From a checkpoint of a small transformer trained on Wikipedia.
Size: 17 layers, width 576, MLP 1536 SwiGLU, vocabulary 32768, 107M parameters.
Architecture: RMSNorm before each block, learned and rotary positions.
Training: 903M tokens, 4527 steps.
Each number is 50 + 10 x the weight over its row's rms, rounded and kept within 0 to 99. Layers, rows and columns count from 0. The size before them is the row's rms in percent of the matrix's.

# down: layer 8 MLP down (transposed), 1536x576, rms 0.0604, rows 1398-1429, columns 0-71
# gate: layer 8 MLP gate, 1536x576, rms 0.0623, rows 1399-1429, columns 0-71
# up: layer 8 MLP up, 1536x576, rms 0.0613, rows 1399-1429, columns 0-71
down1398 095:40 60 60 41 28 65 52 52 38 54 52 40 53 58 41 43 62 45 44 42 60 36 38 57 64 35 58 62 43 55 62 45 61 44 47 46 64 62 45 42 41 67 51 50 50 55 53 55 32 52 51 68 50 56 52 43 45 40 44 53 43 46 46 33 74 50 57 42 40 59 60 65
gate1399 105:65 55 49 53 52 66 50 59 42 55 58 41 58 39 64 54 45 54 39 37 50 61 56 51 64 37 54 49 48 62 42 48 44 61 39 66 47 49 26 50 53 52 60 50 53 52 41 71 54 56 72 49 32 69 38 57 59 72 56 41 46 41 41 56 62 41 42 50 60 46 46 48
up1399 101:53 62 40 78 47 45 40 46 43 47 53 51 60 51 54 35 50 54 49 44 61 59 50 62 55 57 64 52 35 44 46 38 52 62 59 45 56 68 46 61 44 48 65 48 47 62 69 48 56 37 56 43 42 44 35 38 52 47 59 30 47 53 47 46 43 53 58 62 70 50 73 43
down1399 102:59 53 80 52 45 39 49 42 72 48 58 62 46 61 45 66 54 53 45 50 55 31 54 45 59 76 56 59 49 46 49 57 63 50 61 37 46 41 57 36 38 46 41 28 69 46 56 41 47 63 37 38 53 32 38 32 42 44 32 56 67 57 45 45 44 71 60 55 50 46 53 62
gate1400 093:51 50 50 55 55 47 51 45 54 54 44 59 33 52 10 58 49 68 41 49 55 33 51 47 23 38 48 48 29 64 35 53 57 46 35 52 52 38 50 42 55 53 54 57 44 54 58 49 39 54 32 51 49 52 27 55 50 54 49 50 63 42 53 24 48 51 54 71 34 49 58 52
up1400 093:48 51 63 47 57 49 31 52 48 33 60 55 55 56 69 47 32 44 51 45 34 39 34 49 71 45 57 57 46 52 65 38 46 38 58 45 42 46 52 51 45 51 37 42 55 43 55 65 48 50 60 50 51 42 52 45 48 48 56 69 34 58 46 65 43 50 38 57 57 47 54 36
down1400 091:56 51 54 53 58 53 33 45 51 30 46 54 51 57 46 56 47 40 45 51 34 51 41 48 50 35 52 46 53 47 44 49 36 43 36 58 38 42 44 40 39 51 49 41 58 43 51 31 37 54 56 56 58 59 39 36 33 53 61 56 53 40 45 59 50 64 52 68 56 39 49 43
gate1401 103:38 62 53 60 43 67 62 60 34 38 40 60 31 30 39 49 58 62 31 47 46 59 49 53 36 56 57 64 48 67 57 57 41 54 40 48 41 29 52 65 66 51 42 49 49 64 42 58 37 59 47 44 29 43 74 61 66 56 80 53 35 40 64 35 58 44 59 49 67 56 74 50
up1401 094:48 45 54 60 40 42 63 45 56 46 33 47 55 49 58 54 57 66 38 56 35 56 50 48 43 41 44 49 18 60 26 48 51 58 45 52 51 48 55 67 40 40 48 53 56 34 49 46 65 41 58 41 44 31 35 57 31 34 58 47 53 61 50 54 49 63 62 36 47 42 51 62
down1401 094:34 64 54 57 70 69 72 56 55 63 55 68 42 58 55 29 34 49 36 41 38 49 44 47 56 06 61 44 56 51 62 53 30 48 39 48 33 50 53 33 61 44 49 45 53 55 63 35 49 40 41 54 43 41 55 53 59 47 68 55 63 55 51 49 45 41 48 61 65 65 39 50
gate1402 099:66 43 44 49 56 49 60 56 49 43 40 17 48 55 54 35 47 58 40 49 49 42 34 58 61 55 45 43 54 47 42 53 47 64 44 43 68 46 50 46 40 71 30 57 48 78 58 46 50 33 57 52 46 38 45 55 49 42 24 39 64 63 50 39 63 47 60 50 52 40 44 31
up1402 099:44 41 51 57 59 69 64 60 54 43 53 54 52 70 42 55 55 40 57 40 39 66 56 32 44 46 55 51 42 55 58 52 58 36 60 59 54 46 43 52 43 56 72 56 43 36 46 69 50 42 49 53 43 56 58 46 50 48 54 64 55 54 63 45 58 47 48 54 52 59 45 49
down1402 102:49 48 48 39 39 45 54 53 66 49 49 58 43 39 67 57 52 55 50 48 51 49 45 54 46 50 50 71 55 49 33 55 46 40 56 56 43 51 35 65 33 60 53 38 43 60 56 44 49 63 53 33 51 37 59 53 33 64 50 46 48 65 72 40 41 36 44 63 50 37 49 32
gate1403 106:38 42 46 50 51 51 48 46 41 59 52 50 65 34 41 38 57 55 70 37 45 59 50 53 39 38 59 67 51 56 57 69 45 65 55 45 48 49 45 52 45 55 44 27 62 65 39 52 54 57 73 51 33 44 40 54 31 33 64 61 30 32 56 53 44 54 54 49 55 52 47 59
up1403 105:44 56 44 50 43 57 54 55 64 37 47 32 35 52 29 60 55 55 44 45 54 44 49 47 63 47 44 45 57 54 39 51 56 48 49 40 40 65 45 55 35 49 52 41 47 42 49 47 45 69 51 61 23 43 66 67 47 59 43 24 55 53 46 38 47 46 27 41 35 54 77 49
down1403 104:52 50 50 71 43 58 63 53 33 58 68 57 33 68 40 46 46 63 48 44 46 51 57 44 68 31 37 53 47 50 43 45 51 53 54 25 40 37 27 50 50 50 67 53 57 43 65 61 42 54 51 50 40 40 49 40 37 66 40 56 66 44 47 58 48 60 43 50 33 43 41 44
gate1404 101:48 41 52 72 48 43 60 47 36 56 48 32 40 44 52 76 53 40 48 64 56 36 43 45 55 53 54 54 58 51 45 58 40 53 60 45 36 47 44 55 63 66 57 60 48 48 59 52 41 48 60 50 49 52 50 70 28 46 34 34 44 50 43 41 54 43 44 54 54 59 43 52
up1404 100:50 52 46 57 62 28 53 49 58 67 46 62 67 62 36 69 62 39 60 35 52 36 49 42 53 49 50 57 41 59 44 37 63 43 65 35 65 49 38 49 68 57 55 51 58 42 40 39 58 51 44 35 56 52 36 34 47 62 34 64 37 44 46 52 57 56 46 52 51 39 53 58
down1404 103:51 45 39 62 56 41 48 56 50 61 70 46 39 55 35 51 50 59 45 24 55 61 41 42 63 99 48 53 46 67 60 43 68 45 50 41 40 54 42 43 52 46 43 49 44 53 43 45 54 38 57 43 67 51 63 42 49 53 37 70 50 50 61 60 51 54 60 40 48 46 50 38
gate1405 101:46 49 47 48 58 44 44 52 40 53 66 51 58 58 47 60 60 52 42 44 39 56 39 51 54 51 42 58 50 55 56 49 54 50 46 54 52 39 58 57 61 44 44 47 36 50 46 39 50 47 51 49 55 64 46 52 62 47 45 14 51 62 58 49 56 55 51 40 43 49 53 46
up1405 101:53 60 66 51 40 64 72 47 59 50 68 41 39 48 44 34 48 45 60 54 53 49 55 29 54 49 51 31 45 43 53 39 44 53 58 51 67 36 61 52 47 54 36 47 52 57 55 43 55 55 61 61 55 48 38 37 45 48 51 23 42 49 47 55 47 57 40 45 55 51 20 63
down1405 106:40 55 58 55 47 55 47 47 59 37 49 53 51 46 73 56 50 40 35 63 39 47 49 50 66 42 34 44 47 45 49 41 50 50 49 60 63 50 60 59 57 49 52 53 53 41 49 34 53 36 41 51 55 50 60 52 53 34 63 54 68 46 83 32 53 52 41 34 57 55 34 47
gate1406 101:61 56 49 50 46 46 52 54 48 34 51 51 57 36 47 47 41 40 40 60 38 38 48 49 47 50 51 58 43 27 56 67 41 34 57 57 71 45 41 49 50 67 44 52 50 58 58 41 53 68 58 55 47 48 52 35 47 47 57 37 50 50 33 56 55 44 50 48 54 54 54 62
up1406 101:47 68 59 46 63 53 35 50 67 61 54 59 69 41 73 31 33 56 67 59 55 55 48 33 58 47 50 55 57 76 52 51 49 50 58 45 50 60 49 39 52 50 39 60 46 60 56 42 45 59 57 50 56 57 42 58 55 57 64 66 49 52 66 55 52 58 60 49 49 62 44 53
down1406 100:48 56 57 46 40 48 42 39 32 47 55 51 42 39 45 49 48 43 57 56 29 49 55 38 52 21 52 34 57 49 36 37 43 46 40 59 48 52 60 42 47 37 49 54 37 52 48 67 42 36 39 50 74 50 55 51 70 59 48 70 71 58 63 56 30 62 57 45 51 52 55 31
gate1407 106:48 52 44 52 45 77 44 48 37 48 53 54 35 38 36 58 53 50 48 43 46 45 30 37 47 57 39 52 54 50 64 62 46 42 58 68 69 47 48 45 42 51 59 53 58 37 54 60 41 44 55 41 51 64 55 36 66 53 59 44 37 35 46 57 70 45 49 63 58 61 39 32
up1407 105:26 37 49 46 40 42 37 47 47 47 54 49 53 40 58 55 48 59 39 52 50 50 45 46 58 45 48 49 54 46 42 50 42 49 54 55 60 59 48 58 49 66 45 53 50 42 47 50 42 64 51 29 59 51 52 28 44 27 57 53 44 52 47 53 68 42 38 59 51 61 40 28
down1407 103:46 48 57 48 57 45 58 45 41 53 65 53 36 47 45 47 45 47 48 39 56 49 33 51 49 49 56 58 67 62 44 76 51 53 40 45 40 37 35 60 48 62 55 44 57 60 54 58 45 47 48 47 42 43 44 54 59 53 36 31 38 42 43 56 50 43 63 76 58 53 53 57
gate1408 108:39 11 58 51 56 42 54 44 40 50 51 60 48 33 36 53 54 34 36 35 45 45 56 44 61 49 64 29 48 41 51 49 57 38 45 50 58 57 55 26 35 52 54 63 54 56 52 66 47 30 64 57 64 33 41 40 53 47 66 52 47 74 49 62 54 49 51 54 41 49 47 49
up1408 100:60 62 53 48 67 59 48 47 45 41 62 67 59 56 46 33 41 40 51 52 36 47 50 43 59 60 68 45 58 54 48 57 41 33 45 63 58 53 55 49 41 51 39 51 55 59 59 34 58 45 52 59 47 49 44 47 80 49 40 43 71 63 61 53 50 46 37 55 53 43 44 40
down1408 107:58 34 63 56 45 52 42 34 47 51 50 66 44 40 42 41 47 42 55 62 56 65 38 43 61 42 66 49 55 32 55 46 77 67 53 40 49 54 46 32 47 48 52 36 52 46 46 77 41 51 48 46 62 50 61 34 55 70 69 45 50 71 49 24 57 60 53 56 54 57 34 42
gate1409 097:42 30 42 40 39 75 41 52 50 42 47 48 44 57 43 46 57 54 35 47 40 62 48 48 45 48 38 45 46 56 62 50 40 68 44 76 52 42 39 37 41 60 66 41 54 68 57 48 51 38 48 31 54 51 51 53 44 34 72 57 56 58 68 41 62 64 40 65 57 52 29 49
up1409 100:47 46 40 52 57 52 53 48 42 39 52 66 49 32 58 28 56 42 67 67 49 66 39 40 49 49 57 52 40 60 55 42 55 72 38 52 47 48 38 35 60 39 61 46 46 49 42 28 44 66 49 55 40 40 42 42 34 48 62 37 49 41 37 48 47 51 39 69 55 46 45 49
down1409 105:57 57 54 38 31 56 53 53 38 82 36 50 59 33 55 44 47 42 43 33 48 35 60 52 55 56 77 46 70 51 58 53 40 47 52 48 46 43 72 54 40 49 30 46 59 45 34 33 47 31 68 39 53 45 30 47 48 45 49 44 24 66 58 50 44 49 44 46 67 61 60 48
gate1410 101:46 37 30 58 44 47 75 57 52 47 49 48 49 44 28 34 47 54 48 54 50 52 47 44 53 39 54 61 61 47 55 39 62 35 53 45 46 57 54 50 46 65 67 39 59 51 49 48 55 58 65 71 41 64 48 63 34 38 40 63 57 45 41 46 45 49 43 66 39 38 45 37
up1410 096:82 43 49 33 57 49 24 49 52 45 47 49 37 54 68 55 47 36 48 45 67 56 49 47 45 52 61 52 51 46 66 57 38 59 42 51 51 29 57 51 51 61 43 55 64 64 51 47 45 50 40 55 56 60 66 35 62 46 55 55 40 64 48 34 62 55 52 61 51 64 46 64
down1410 099:43 27 62 33 62 47 39 52 47 51 59 40 43 54 71 73 62 52 42 43 56 45 55 49 55 56 52 48 57 51 53 68 57 58 39 40 52 50 59 41 50 50 42 54 56 73 62 42 44 57 44 58 46 56 42 41 57 64 48 46 39 52 46 49 70 48 35 51 49 46 52 52
gate1411 084:22 59 57 67 53 39 51 64 47 55 43 50 36 48 39 54 64 65 58 62 31 46 63 26 49 40 40 42 50 57 68 54 43 59 24 56 23 46 53 37 55 54 38 51 50 59 21 56 49 49 45 33 37 67 52 28 73 47 54 46 45 45 49 54 67 49 42 62 48 57 38 58
up1411 093:59 58 62 36 52 35 43 53 54 55 64 64 64 79 55 32 46 54 40 56 57 52 40 53 49 57 69 45 46 31 62 56 50 47 49 57 69 39 65 60 46 72 58 43 64 68 65 44 39 51 44 60 34 46 49 68 35 57 57 41 51 61 50 67 53 47 56 51 42 43 61 47
down1411 092:66 62 52 62 44 37 27 54 48 39 45 34 48 60 33 28 85 39 61 72 50 52 50 33 40 61 51 50 44 52 65 45 34 52 11 44 41 48 55 37 57 66 51 47 47 59 15 52 52 54 49 54 47 60 53 28 56 40 56 46 36 50 48 41 69 51 53 51 51 54 47 54
gate1412 108:48 69 36 46 67 61 60 50 47 51 72 53 73 52 38 30 46 54 39 60 57 25 41 67 49 47 64 54 38 43 28 49 53 69 55 59 40 39 50 49 55 53 58 43 52 58 59 42 41 41 50 67 56 51 37 58 47 43 37 57 64 55 42 46 57 59 51 48 49 45 68 53
up1412 109:53 63 47 48 15 40 54 33 55 65 46 49 44 38 53 58 45 47 45 62 51 31 44 49 45 53 49 54 61 45 51 51 46 63 48 58 57 45 51 51 52 57 56 51 46 49 39 59 47 45 58 41 50 46 49 52 50 53 53 63 39 64 61 39 22 50 45 46 42 51 37 52
down1412 115:32 51 37 47 48 45 60 43 43 46 51 62 46 35 49 40 57 44 52 49 29 54 53 52 57 33 58 52 66 40 48 38 42 48 53 73 44 59 46 50 44 52 47 38 44 51 51 49 43 45 55 42 37 43 43 56 60 44 38 62 40 33 48 26 32 48 56 51 51 27 37 48
gate1413 100:43 56 54 58 67 62 53 37 33 47 38 48 47 44 42 49 47 52 60 53 55 51 48 33 56 63 45 47 52 48 39 59 58 25 63 48 60 45 26 63 63 49 38 44 47 41 51 46 58 40 59 36 58 52 53 51 68 53 57 18 40 61 74 37 62 51 41 41 47 46 47 64
up1413 084:68 38 53 50 56 42 60 43 61 51 61 56 30 68 58 52 57 56 53 52 36 45 49 48 43 62 46 38 50 63 50 38 55 49 48 55 36 56 53 51 51 41 35 64 40 68 51 56 26 59 39 45 39 59 47 54 50 35 55 47 51 69 61 33 34 59 48 50 57 47 39 59
down1413 088:42 69 48 73 47 53 29 40 47 38 31 45 48 48 40 63 59 52 52 43 52 52 58 41 48 53 29 56 36 68 52 66 45 49 47 41 54 60 42 51 57 66 36 55 61 36 56 51 64 53 66 47 81 52 43 60 44 47 60 39 51 62 46 55 67 48 48 55 53 52 49 65
gate1414 087:59 47 54 30 39 47 36 45 39 38 62 44 52 43 56 62 44 52 46 53 43 22 64 47 44 46 55 77 46 66 41 51 52 52 49 20 69 56 53 47 45 58 61 45 61 47 48 32 29 52 50 54 58 52 51 56 65 54 36 50 54 51 51 23 55 54 38 68 55 48 55 54
up1414 102:38 54 43 53 37 43 65 55 46 51 45 45 43 33 46 39 57 47 61 56 53 52 41 50 52 49 65 39 68 30 65 54 50 56 50 54 28 59 66 58 66 61 47 51 46 55 48 56 38 59 38 54 32 52 40 51 48 56 54 54 56 40 53 75 67 50 49 50 48 61 58 52
down1414 099:37 45 55 46 66 38 51 60 42 49 39 35 50 37 56 45 46 33 60 69 56 45 59 54 61 24 55 57 53 54 56 20 47 36 54 44 60 59 48 59 62 59 38 44 80 40 41 38 29 61 45 42 54 51 53 50 66 42 33 45 43 53 24 49 78 50 43 48 61 66 50 67
gate1415 102:53 44 40 52 46 44 57 47 42 49 54 23 47 43 34 59 45 50 32 39 60 39 61 53 18 45 58 51 38 34 45 46 39 51 51 57 64 60 55 42 48 50 26 45 60 44 52 53 52 52 56 66 47 46 41 41 47 52 41 45 47 39 37 41 37 44 40 55 29 47 63 34
up1415 099:44 36 53 39 39 53 35 41 51 41 47 51 53 46 47 53 46 60 78 46 57 52 36 52 45 53 40 55 71 53 43 55 67 48 48 36 67 64 66 50 42 57 66 59 55 49 62 45 49 60 28 50 44 48 67 38 52 48 46 38 56 54 56 42 62 51 52 51 53 46 48 41
down1415 099:51 38 59 59 50 55 58 46 51 56 43 51 48 49 45 42 59 56 65 47 43 43 78 52 50 42 52 36 48 46 57 61 30 49 47 44 60 61 51 47 30 51 57 47 56 52 42 43 54 54 38 47 54 42 35 64 46 50 22 62 35 59 53 42 53 56 55 58 63 47 35 60
gate1416 097:58 43 54 56 58 44 48 48 52 48 46 28 37 51 32 50 37 49 59 59 56 50 45 53 35 46 55 35 37 39 50 54 38 65 68 60 64 33 50 26 76 72 49 58 47 60 65 42 33 58 65 50 37 59 54 57 60 62 60 60 43 49 51 39 68 54 63 58 28 61 58 17
up1416 096:58 56 31 65 52 43 42 55 71 39 46 50 46 47 54 35 44 38 43 42 54 49 33 54 49 42 58 44 53 58 63 57 68 38 47 54 50 43 51 43 69 45 34 58 52 42 54 33 54 54 49 30 66 55 54 56 40 58 50 44 27 53 46 66 69 33 53 31 73 61 61 38
down1416 100:56 54 62 50 58 43 42 55 50 59 39 60 54 25 57 53 46 45 20 40 45 60 51 62 51 32 41 56 60 51 49 45 67 53 41 47 52 57 42 67 38 44 35 62 57 52 40 48 58 60 49 31 50 41 44 58 35 59 46 40 43 33 57 65 62 48 55 47 47 51 27 35
gate1417 107:30 57 40 32 52 44 70 79 42 65 45 50 63 57 52 58 48 31 60 46 52 44 49 37 58 38 55 29 49 65 53 42 53 41 44 58 51 52 31 45 53 51 35 66 49 41 46 40 55 40 43 58 32 66 48 45 53 55 58 61 47 53 58 48 53 55 62 50 41 45 46 60
up1417 105:57 58 51 40 41 52 59 59 39 58 53 60 49 44 47 42 37 36 52 55 46 52 51 49 32 37 45 49 35 56 48 36 45 56 47 54 41 62 60 63 50 50 49 32 60 62 61 52 45 56 30 58 39 54 46 54 46 71 46 52 48 50 43 42 51 55 45 41 35 40 59 43
down1417 097:48 41 53 65 65 60 40 34 47 51 48 41 45 41 52 45 50 67 55 53 41 56 66 58 64 81 68 50 49 54 47 67 51 45 52 45 67 45 61 49 40 35 56 42 49 57 53 65 52 55 40 62 62 50 46 62 40 43 37 60 50 56 62 54 59 51 41 53 49 63 54 46
gate1418 094:62 49 37 54 53 48 51 60 44 39 52 35 44 60 54 44 49 40 40 51 57 54 48 52 37 25 39 60 50 53 55 68 42 49 55 50 49 38 71 56 44 62 39 49 69 54 36 55 46 62 63 42 63 56 58 46 67 48 50 62 43 51 59 50 54 81 34 56 65 55 62 44
up1418 101:59 36 48 45 29 52 54 45 56 55 40 41 81 54 40 46 33 52 50 35 50 31 30 43 59 55 58 55 43 32 44 48 70 46 48 60 64 50 52 36 58 54 46 57 58 31 53 51 50 56 58 59 52 54 50 38 45 35 54 43 51 43 62 44 64 46 57 44 47 33 44 41
down1418 106:46 58 31 52 42 51 34 69 55 36 45 52 60 59 47 64 45 56 51 40 46 42 38 37 64 34 47 55 32 27 49 40 55 47 47 56 40 35 58 44 45 50 53 47 75 36 48 63 44 49 60 55 78 33 58 51 69 53 56 47 41 45 53 46 59 50 55 39 56 43 68 48
gate1419 099:53 58 56 47 52 38 51 62 41 52 56 60 42 52 54 54 65 41 63 46 45 41 56 69 51 55 47 31 52 53 53 52 34 56 52 45 46 55 57 40 41 48 42 48 51 46 43 60 54 44 39 52 55 67 52 46 43 38 56 63 48 59 44 47 65 43 52 40 51 49 53 34
up1419 099:56 52 47 57 47 43 56 52 40 44 37 47 53 45 49 56 63 50 41 66 42 64 43 63 35 52 51 63 50 70 51 42 46 41 73 48 28 50 29 25 29 43 51 55 59 43 47 48 56 43 47 59 52 56 50 59 34 51 64 38 47 44 46 58 46 45 47 50 46 57 44 57
down1419 099:53 52 56 53 35 48 45 67 52 54 62 49 46 65 54 49 40 41 59 39 55 59 57 48 40 67 60 60 54 45 36 35 49 40 64 47 64 53 52 62 52 57 46 39 55 37 22 47 58 46 40 51 51 25 59 50 47 33 57 39 42 40 46 29 52 32 58 57 41 64 41 61
gate1420 098:57 40 34 52 38 57 49 67 37 51 70 56 48 52 61 59 41 48 42 45 39 57 42 54 43 45 54 59 41 65 47 52 51 53 57 51 44 50 58 32 44 52 53 40 55 44 69 47 43 64 52 53 44 42 53 69 39 55 46 47 53 51 51 47 38 43 46 56 41 48 53 50
up1420 099:44 42 36 44 25 52 43 48 56 51 75 51 52 37 41 41 62 55 45 37 59 55 46 53 38 52 42 42 43 63 46 59 48 55 51 35 46 45 53 54 40 55 31 50 52 37 57 33 48 41 55 42 63 58 44 39 42 51 56 60 60 56 44 41 58 49 54 46 44 40 59 64
down1420 103:42 41 46 47 50 52 40 37 53 67 45 59 39 51 61 48 46 61 44 65 45 57 50 46 56 59 61 52 47 47 43 46 48 45 55 30 44 58 66 65 59 48 42 56 48 53 57 37 46 47 50 56 43 51 48 45 41 38 50 52 52 53 53 54 41 47 58 58 55 51 50 56
gate1421 108:53 65 54 49 54 51 51 56 45 46 52 40 47 28 52 50 61 49 51 58 63 57 50 54 57 46 57 48 63 56 55 50 42 42 52 43 64 47 39 34 58 42 41 48 54 57 42 55 44 39 56 52 48 55 38 51 57 52 59 55 44 43 45 43 43 61 48 50 45 49 49 55
up1421 100:51 18 33 43 28 50 42 54 44 57 38 47 36 61 54 60 70 48 48 53 48 66 35 39 48 45 39 46 60 51 36 39 27 47 36 43 55 65 38 47 72 60 46 41 47 40 62 45 61 64 45 39 30 39 66 41 42 62 54 47 84 49 47 53 67 39 52 42 45 53 45 48
down1421 102:44 46 53 52 56 54 55 59 54 35 58 63 53 57 40 57 34 36 60 47 41 27 48 39 54 53 57 64 47 44 48 42 61 52 46 42 46 66 62 39 67 61 49 45 65 53 51 40 57 70 58 36 52 49 57 55 36 38 48 56 60 66 41 47 40 51 43 47 48 65 51 47
gate1422 104:48 62 59 34 51 56 46 46 76 45 54 42 48 63 41 46 41 35 36 48 73 49 53 50 36 44 53 51 46 45 47 47 56 60 67 28 44 35 44 57 59 58 38 53 52 75 53 55 42 48 55 53 56 51 41 43 57 59 50 66 40 39 52 50 47 38 65 60 36 46 40 51
up1422 102:58 55 26 62 52 49 59 63 50 43 41 44 53 34 61 49 57 48 41 53 68 35 44 33 44 46 48 67 33 49 71 48 57 63 49 59 45 51 47 52 49 48 39 40 46 51 48 47 43 28 47 55 46 49 23 52 42 55 38 45 40 53 48 44 51 56 45 58 35 57 44 41
down1422 104:65 39 39 68 30 48 41 57 62 50 57 59 39 45 26 50 47 52 49 63 41 59 47 17 27 45 57 68 38 52 48 39 58 52 65 52 58 46 46 44 47 60 59 54 54 43 39 42 46 57 52 61 43 32 33 59 37 44 49 52 42 42 62 40 38 68 54 53 44 55 52 49
gate1423 098:65 44 67 39 54 50 53 63 52 53 57 49 70 52 60 31 54 50 55 59 52 60 50 54 47 47 61 53 52 49 64 47 48 39 53 46 39 77 68 49 36 58 19 47 43 46 59 62 66 42 37 74 59 35 42 47 32 54 44 51 58 56 72 55 58 53 48 45 63 56 43 73
up1423 100:60 53 47 47 50 48 50 49 65 82 51 59 55 45 32 24 66 61 53 59 52 47 50 45 41 57 53 62 46 58 30 53 54 54 48 59 66 53 41 48 49 50 46 33 46 49 38 63 39 68 51 38 56 60 56 44 36 46 52 56 36 42 52 54 50 52 40 58 31 70 45 45
down1423 101:45 37 58 63 49 49 58 38 56 50 40 49 50 45 66 60 51 40 31 47 80 61 54 42 44 44 39 58 53 54 44 41 32 40 54 57 61 50 57 41 55 44 60 45 62 59 48 48 53 49 50 72 53 58 57 54 51 48 52 51 44 43 20 49 45 24 56 46 57 55 51 60
gate1424 099:69 47 50 52 50 59 43 48 43 22 72 43 61 42 41 56 65 66 50 63 48 28 51 63 44 54 54 28 36 46 50 55 55 57 51 44 30 38 63 49 49 53 64 38 44 71 47 46 49 39 48 43 49 61 47 55 52 52 58 55 69 51 52 32 47 41 40 63 56 46 56 44
up1424 095:61 61 63 47 46 48 42 56 45 50 53 44 82 56 56 37 45 42 43 62 64 40 34 48 57 50 58 50 40 42 58 52 70 55 44 27 46 57 49 54 34 45 44 50 54 45 46 31 52 24 57 61 51 47 37 48 56 68 36 56 45 59 37 54 32 58 49 66 47 45 65 76
down1424 100:50 53 50 60 57 58 47 48 52 35 44 50 67 53 40 51 49 62 33 48 52 48 40 33 44 52 45 63 39 57 57 55 40 47 53 26 60 47 58 48 44 56 45 37 51 48 40 49 66 39 61 50 51 48 30 67 57 54 42 43 43 42 55 55 51 47 54 27 59 43 51 47
gate1425 080:48 52 50 45 66 46 47 49 59 36 35 30 63 51 40 34 29 34 55 48 53 38 67 36 48 51 68 33 53 46 40 50 40 50 62 41 54 47 75 44 50 53 49 59 50 54 36 56 50 53 63 45 38 40 27 67 75 56 63 54 46 48 54 56 68 50 53 55 51 37 53 61
up1425 088:27 41 63 31 56 27 43 41 64 43 40 54 60 50 51 37 44 41 60 66 64 51 62 60 48 54 63 53 67 43 29 47 61 35 61 31 46 54 53 43 46 49 48 62 43 55 57 36 49 56 70 53 58 54 46 70 56 53 60 54 57 38 48 44 53 45 48 53 53 39 53 53
down1425 097:56 38 60 50 55 27 41 49 50 51 50 56 42 42 50 44 51 36 36 50 59 51 36 76 58 71 61 34 60 60 22 58 60 45 38 47 43 51 48 44 53 37 54 52 57 60 69 45 62 54 62 54 77 57 47 59 40 65 44 63 65 44 49 55 34 54 46 53 52 45 42 46
gate1426 094:57 60 49 57 43 48 57 66 35 61 60 53 54 61 47 65 34 47 52 31 66 45 41 47 51 46 39 54 49 54 60 49 55 56 65 63 55 47 41 63 52 59 64 45 48 57 45 51 47 54 48 41 51 42 59 48 52 58 42 55 38 31 46 27 56 53 49 58 37 52 72 48
up1426 099:50 39 62 47 43 59 41 41 57 48 54 43 50 61 53 47 54 33 56 51 40 45 49 40 53 56 45 46 52 37 55 39 50 38 45 28 46 44 40 45 55 54 45 45 57 54 61 51 42 56 73 51 57 57 64 39 44 45 57 50 50 43 36 53 39 50 61 36 63 44 41 80
down1426 093:51 47 42 31 54 51 56 60 43 58 52 53 59 88 45 43 36 59 50 36 30 65 50 56 59 35 53 50 64 61 52 40 50 55 59 62 61 47 52 49 24 52 66 54 41 82 45 43 53 50 36 38 58 48 57 28 35 30 46 48 52 39 38 58 42 50 34 75 47 43 59 36
gate1427 104:49 59 54 26 45 50 48 61 42 44 57 53 65 38 49 65 46 68 46 37 51 40 69 51 54 54 53 37 66 40 45 54 52 52 47 66 47 58 53 53 62 47 42 36 41 48 36 66 45 41 49 49 41 35 43 55 52 55 56 57 57 61 54 52 50 43 44 56 53 30 43 54
up1427 102:48 47 58 75 48 61 49 49 37 61 41 35 38 62 50 53 73 60 56 48 52 54 53 51 35 47 41 51 65 38 46 38 61 48 50 35 53 45 37 66 30 48 57 36 44 44 58 40 35 48 69 48 46 59 52 45 37 56 45 44 43 67 46 41 50 51 50 48 35 45 24 70
down1427 101:48 52 48 39 67 47 48 48 40 42 40 59 70 56 41 44 50 53 37 47 61 52 47 46 44 53 63 52 46 40 50 59 31 69 57 57 53 37 43 38 55 49 46 63 37 34 49 62 50 38 54 46 57 52 51 54 47 37 46 53 55 54 42 61 42 53 64 38 45 54 58 56
gate1428 093:63 36 52 38 41 54 61 45 51 56 40 49 46 48 45 40 58 66 57 50 41 50 58 62 61 27 67 41 38 48 42 53 61 48 39 39 26 63 74 47 54 59 51 64 59 47 54 50 48 51 61 61 47 56 29 30 42 68 51 43 54 57 54 46 46 55 47 56 42 25 43 36
up1428 096:56 49 52 38 38 51 53 46 60 48 32 48 57 62 58 48 44 45 55 59 39 62 49 56 50 49 56 67 46 60 43 53 58 51 48 46 45 53 61 51 45 46 58 49 33 54 55 34 48 65 58 56 64 56 56 43 45 55 39 33 51 62 50 36 56 45 49 56 47 41 42 64
down1428 099:39 54 50 80 48 52 42 57 55 50 46 50 60 43 47 57 39 49 47 61 52 56 33 39 41 76 43 67 46 51 47 69 38 52 51 54 31 37 36 48 48 47 54 45 54 57 56 54 57 51 42 55 42 43 70 52 53 43 46 43 52 42 52 61 58 45 48 60 39 51 59 47
gate1429 109:52 47 24 54 37 49 27 53 39 48 55 64 51 37 50 57 68 54 55 64 46 57 49 59 48 40 49 54 56 43 37 45 64 22 36 62 75 44 41 56 43 57 54 58 52 34 47 35 44 72 79 67 62 23 60 53 44 52 59 35 55 46 38 36 42 45 50 58 43 48 49 31
up1429 103:55 48 41 51 60 52 66 48 81 53 43 38 33 53 46 46 31 14 40 47 42 72 35 40 45 52 54 32 41 56 42 38 53 55 52 47 40 37 62 54 32 48 49 36 60 62 53 56 54 39 48 42 47 51 69 53 56 58 68 55 51 61 34 60 39 42 55 39 47 48 53 60
down1429 104:49 60 42 47 47 48 45 57 52 49 45 55 30 64 60 60 48 57 50 45 51 55 60 36 58 31 43 59 62 54 37 49 58 54 48 48 47 55 63 65 71 68 55 56 54 58 47 63 39 54 47 41 37 48 43 43 49 56 50 30 56 42 21 45 45 53 47 45 46 57 56 58